Each number is 500 + 25 x the weight over its row's rms, rounded and kept within 0 to 999. Layers, rows and columns count from 0. Numbers have three digits each. The size before them is the row's rms in percent of the matrix's.

# layer 3 attention value, 192x192, rms 0.203, rows 100-191, columns 64-127
078:485506507513501500494488496474473473513492522459454510521492499603531509514464496505532490529490486440508501467492508495496479512511469486459442523481491456488486519488505500516502516505492524
070:498558525479540541513484520515517494474478498519543538511512502533546505525516512471494479495428505484527540491519464499502508476481511492476469470504483467502498505494518534497512504469555486
068:471473516504516484508490535516471526516461464533502487475515551502517536521519459495525491499510496493464520527485471520516519565499462469481518528482505503514516535534522519503512486508473530
091:503477467478486501499435478478494506500573537486439518519528510496530473506520533456536508471497475462493484498520472498506518478467533510480482487472490506474476508519499475491501471515490529
069:495502495509523503512527530483500496487538500482498470467504470533508485457513514477508492501474471496500501508512535486507532517556534519506557551477518490510435515473460482481505465524485531
081:493499520533530514499510508476465475476482510540531507532460509489510518536483533538524534529539481480483501470492507532501515535501474546474451497489476469476472518485518508465494459482517480
084:494497506524484486524508513490495502535505511464505469535483510493490484462497450551496491435475521503493464502495536513484513493520496497525492561542474508480528492483510497541486504465510525
075:468495494493471487472529442506523466493540504497516497504482461484490467500518517507544458551538492552514520551488490512563505462549490520487484435504505489492511519499485510477507480479469466
076:503521472522499531492511460514474519462513484524558516506489507509488486493489479492516462507518493489518541507504531523576514479508498485489469494507484486488496497495506498472504504478544482
068:472463510493486489518521513532509524524461505539504478530474487491490500499498483521519506501495509535501537506502519483485440472538495477480522461498485498523531508511498527492518496505469569
071:501506514540462484474468503508478547541537508489494500478521517529512496495438504499486510516515512489498490528479524459505557442448457499504478520458479489501538475512478498473468517533500531
071:501473559541480525532486516494527506475493482465549515448481477533516471472497469520524445528494523485549552519496503452544499527486503489509476523508490491494480546510490529524524484487509482
074:555508511523503490475491483517521509542463525489560482488442468440491490527538466503476476481476490489528480504479522542523487479467506533511479500480488511514524518500492499512485516488481454
087:493521478495510498523458501542517522494505502512468502508543474519490480485499539535522467484539492500460499498479466471512536472526494540461468445529488553509506479534502514487499494468509535
081:464473525510559531520500501501518466509514506529475509485540497511505513513505517509525504463516502472505530456507485483446529500550519512522516436484488490510463485507497530496504518491509458
076:470467499427492493524504496484470494515489509444532526509497512520483531484504483487530471500481452505542500493475460531503559424542497475508456499488495531495495484458565479508489503495493466
075:556509464545531479528500453495486528508464507494487538487528535478509493503517515508447536499504478510446500482510489544482525530502473507478529529546495476502486468500486489513486530519507537
073:511444485545505489511512476505525542494521466525481506458509473485514527474503508519481499496521467533438521460494502505519485522479482507478493501568524508481488515456504552503534513461476512
082:522503506520548528494515494494499550462491494503466466519546479485510502527504514503535488511538508491503474550513479513492532515473552526485502498465457473497472516501509510465507463513556511
081:535540479548530491461544493506510507519532460499488460448510522480488502471536485486530498511498464521507520511508507537495507496464501523524557479478548511495507485510488495506509470491483523
083:510505504500489477535500529507499469529508472486511485462477519518502497504529489501476508529486472524533482491532542476481470492469519468549496457516500495480507531499464478499508543509428484
072:494511529514541474498528471493484536495465450487520518448546473487524459470521496516500471518508490518496546498489500543530508493547490495528503507467500511555513488487492507527491506517493481
075:523496504520536521481485501486518483495524481481504541502486517526499516502485476502485506507485460504557493464503507515466471515489486478499471499453453479488478517504529503519506507531545483
070:471498473516468498472498510498522494508511504484496488460497561472526507474500458516490500475516498529470490486540527454504512499503489449506498538497527470497463472524505492522485463499442467
079:527480486515539526518499489481517549465527539543440486476518475544485498512509494525542478504527523508490496477489462468515479537517525555502509494498453526489455522532485520504496486495492532
066:539483480450513520473493535431460486519503488567491492508483506480518527454508488516485516494549492493505497526516527511512488469484506541511478533521472457498480495525488509491516490529503462
067:547484531498530511515491554489500497506489483548513450496518485482501516516547513478517489469502534496513479474526529497449493479471491509521497482525503505474507505479541479491547483476546461
077:518484495509432507499505492471485512477512502489538510522493470505499501480482487494528531540538501455471507530483487452521514507515486523465471524486532513532472498492486510471475469515525524
081:488518489537553503487520527489487493520503491498500505490476495473522520523516507476436495507494478518510493445482510506508495485484485463497520561544480498492499484542470466522469488508428488
079:494542473518499498504477515501496505493512545516477537516511527497479484489490513506479511464500494496499479516523498498486484520506505515460479529563492550551448534497512483496515539518487469
086:496532484516522485468525480519495482513456520507516469489504493518496511463524408458482479486521501520549543505495536520507505515470501512465523446486474481497504517506553525502502512487519515
081:514478485539529487486501504517490508487550504486479481502460487481455473450499470499500464506467492508488506469561536536507499534549502467523529532515473521484497528514524496502515474487474491
076:448513503515514505467549528502512462470475529480508482515490505524464552518501507456475481499536530502512521497481484520482494479505509475438477464469507517445528506475489479542494536517521498
084:456492473453494510510509507530499491534527538543447464521513482491523478445515492490484482511510503507485513460535529535497552485439534466497534504525525522486479481514514486518541480527506510
075:467469484485506501447508450475474501479481458544484508509475527488502533530532464481543493467499501494525524466460508522461486471497510486517452472502483526529489481501487497513501538468520550
085:558507461488514457517459519502526520510507462480520453530497502491455508468492485488485484463450526460506496545526514533497482501533488498524497507516508486494496519514448519504479509501459528
078:527478538489493464493549473505498547491505453495506506532482536496488477491495537498504486481499500439496495478506449477538487514437495519513507510532507513531471526524496497515536499536484452
074:464498512535493461497520505510504507534478525553517482513459483449502520499486485452465449478521523515523527502506525538477543485476535530518522472540516489461512442490467528511518524485470493
074:507472512538514490483463500514505520477486500534468550535536524473482520539473505500455465441485527464482529493514527523508496506514460488475472480523518478511457558460547530507503494520543504
086:484468520484526524503496519571505503581538506510491498480464494485476524504484541525496463507533518519486487490532492519482506532516505461507465528464494531436466470549472523542500445513494491
086:501468468464513535532493488540516505493489474523479514530492468479506525514476568505467490528534504563464527472511491527509541495507456467546495509518507464450515511520512515515519473476467470
074:543450505472487482488467518543549504461497497468495504533482490492490541518504489495501493498478528512493506549521478529481557501509528540477485543487475504509523537491468463494478520545502502
072:527512504511446509503522497480494516482466523485510485482508500566497509458493490476496547463489500526462512532473510495554488484486512480484489530468503497494497481510513501466490527525511524
078:490504537516501494507467549533491462486492491479481516474434491509497508500502564511468504528530511484518535499520482505466472534536527512472466508483505535481549503490509492518499521481454455
073:506516546491452505492501526505463492485512520466537516501500504514521548501500522507489448538511502550523517514489456493487530517464529509531450516522474479466503515523495477513470425548496498
081:505523527493499550505531494510505489484480487510475539521458517493506520511503550514463502538545518520503469489489490560535507502504470486519526548466513469465466452538448498482452464479493482
077:513482526473488469498473504489490431533500462499481490442518466476468484497526474485493517547550496479560521508512551513513486511491502520500506510463494479511528502491534480510490491518520511
064:499496507483518535501482455535492467521516515534479504518524533498483531489500533467482530492492509496485516533499478516463536483472518526515511478494518490474533541480531509478510527502487530
088:451492537473490469538496467537484503475484516487493496494518542509499528487501537513490466492537516488516491487456489514533488499477532529453456524482519502491469537473496524512520497495528520
072:518468512524505480505498519524489509494520483519498499522507513502507521523496415504479503495494481500461496463496488491492525519513465504466501459546501471505503552466499497513489469516515495
075:460504537547489516492509503445519458480512521524502501488504514516559510559497532493501491497498539482509496494490476494501520502454539509524474529452469520491500450511518493486487520539484506
076:477516530544539477502465538489505468494474500501533548529517492473532534524475496505484524519512529495508484490490516510485500522483504547522487503554511433514512471528508559463450512499462465
077:538456505559514477485510509472522494469508514475483518487490484480509488526512493476509488474510457495524487539530466527448524471517489514482492498476468493502512498463465501496516526505456472
070:516493509489516550501489536513502518513512535489496470486490487519512492512466508488480487505507532504496450539445488536497497527501533485504484517486504543427492503503457476511466462480509512
083:490488523479515498476473525534495502514565502502496481468539521493493478484515479505526471489524488471454483446463520509529474531477541497510488529487509482489435472511553521518524495493478524
073:484539526473524477505513468514539490516470543523517482514537495480539544499494464506496499454483536490489512505486482495519493451499500517496486447505511475484533494496525515476518477471510510
072:477489497448434502553489485478519512491490516469451426478464499519480471497538488472523482510530479510535522550485512501541495508521518493494459495495503506496529562477480497528548505472549471
082:483468523473520476516474512568539449502499466521492538479479480519532509516474544533515479488525513456498493483444477448482466459520473481518496505483501468503526463528529532535506486488522510
079:494502463502526536498483531500433498468506494448520486450553467539548472507489538510480485538490495503477504457497511469494534540474504517531496502507506467495483483519506493512503474482510485
076:459470469450538494525495509507544512505501494504513492507524504437506528481471488560498462486502513499501513546511520561506469490504529503498511517466499484522481453502484516499505484530483502
080:510539502473464500478498450512480520489504514528517502564522466546490479487538547511525473476471513491470505511536509487514499488530453470473482460488508477528487552485508454497507479468495498
083:467454512530486534501439545516547491518528460476499529519442533509481525483494529484491502521454506476490545485515492529516527487480481505508533540532503470448534508460503485477487520490498461
082:494496465478553505456515519507515490477515503503505490521487533508517526477503462504512490494533491548471503474479521490527566519466550537489531545485501485491474481507508483491478444531510479
069:460511478503478475513497456496514507493501502488459496524521509511555476507512519509525508513495471498528514472498441484506510567474522482503526528489468516532496488482536536477520507490498508
073:446513499496493483494511503492512494460531540488465488515465522495498523477509510498514464504513484522555493470509506502509491501522483496505492516480483525459518467500499493508539506442501485
070:484513501511466512490439521492524449546522492500476479501465531514497488486504453497516491485484498458514516523469533499495554487477530522474514484493521542484479520455533523489510538507468512
085:498458514474520490482538548484538549484544473452520484483476502490520527469485467511537514499471530524487518477495492514492485494518485503507490496533504481460471523483508538461506512529476484
085:506500483528518486517517520525492507488495507548484493507444509460453546466503481491548571462508516508465490478522516494510480531518510514525501488486524505493547503478467538462507523487475507
076:524498498497524528520469499490512522462489481487444510509509481498527493483492494507468452534550484450499507480533473556522480515455521474517518518491486481512535501500501520496516480479513484
081:542470460500512489509483546524515554496508503526520493491515516502526531507492452473537506456494497508453478467486489503474522510452519481524468530476515484498458483505489507547446479526465503
074:480511515493499513495518456494460478534536496536521472521476514495474464512487488448464460552482506493512466480463492532542502485480495516572508535513529513471455484518507546512523486488503506
092:454517521476519521464486509474459466537520475507514533531510507492532490536491548522505490546515486463516479445486487489484478464464494458495524496483507471514507434526492487493504482479547511
077:496460480457476553475485520524550493524492521522472468498464519472520458526503501521487464510516537534512513452483516517497481516490465474496517541445518502506497524524532446459472474473508500
072:452507511509510507526460464494555479476516505527514533540519509545496508499480513472539465491486473503501467519493494489485513485507561477525490505500524495459507476479472471479517532492482505
096:546525512509484501467476505518537466510503504529499479472507503496494492496555512501513510504511472522510508508466534490477508515472523522506522511500443531500494512506562506499469468496507513
080:491539487486461490496519490504497449511505491548461500502461518551484518516509515505520468484495482509539509484502517541483488439518449508472497482501509476478494530533468497482478510441487526
085:469449493530543539473452548477509468508477510470511507499515499441510485497505491522522468501530502508467532527493486502506461521476512514486452524456499498511491467497487511464523522497533488
082:484463543526498536507486536538460526551533497518529488515473472479472468492532563527519512544523459524474562489486489543500502473450460512511469520569514483491470477527516528475525496508482499
076:507497500508480520456553528499526504438524542491480476487527488485509466489462454521506520518493507543485459484435481509504518493499472478475464492485470524506493558505537534508548494473472493
074:520490508502546495437521492515520489501483447483492462475521514503477474503506510468447507523495520543493472469490536459459468508512509523506499495481542489510544513495505491516458524513533548
077:506522506508494516458500506507528561480507465503502508509481469498492496491490478459509514476500496500509479506481529528518495506538489462489504448495521484469521526431480513487523528456513523
078:514515491419497460539489548487477476529539532503498468491525479527492508489479537475457513549513505503505484463459501488502492533513506556497498513506542504505458519519561518498508500509545496
079:533508529530479484490494520508491452510465483481556476460469533501478443505507508489515522531511493543505477503492499485506485544523494546504492536481511509497466526486427536486471493456486500
085:451508499499462507469551499440492478467491494481526485534506501518488483529507519456541530517474494502492514504471492506482523484528496505485496511528466526476537544490493435510505501477529498
082:459530480484494505468520490477500526468494472487522531534568560549534483507482477494511451530472504544457513482518508511525510484502485461526541518497503471473518549482514469493500503444508493
075:487520474493512497510514467521488520457481481520454496501518554512486483481490474464501494510501498487443492473493521495488520473517424517485544475515480516514485541520525493454486525470507503
076:495458513495481476547497493504522508529481512485486473511492533490518515505501547454504516520516474558498531510501497474524477525504475519455472539458551521490492526491463533484483522508470508
076:522514525513508487490469500491475540488543471542494492499444541478511474507489516475517528494528513517489434487496537521470469512511517515555503517514502473481516442477463517455487549485469476
075:491454487532537515476523495528505507517529464482511515489501492494544518506525482511527487518505503511512527457503467487525527498454503479515475518493531511491470477520505511507537501491507499
082:467473545514553541446479499520523482453502510471521499493538534474491509475527492502535470505499453499463463479479507513491516502508531489465512504521483521468478455471554494536507480464529543
086:504574515532481506525528521487456546479495507504512505486497523502494488497495529479498552486442481446521470478525484475466492483559478468525514504529460507496550507493495489499454505512460502
075:500549500489490491516485476499529454538456518478534528556454478491484536545497510503516489470492508441541477508511524546513493478494487473478522471531480506488466515469493468477477479488471481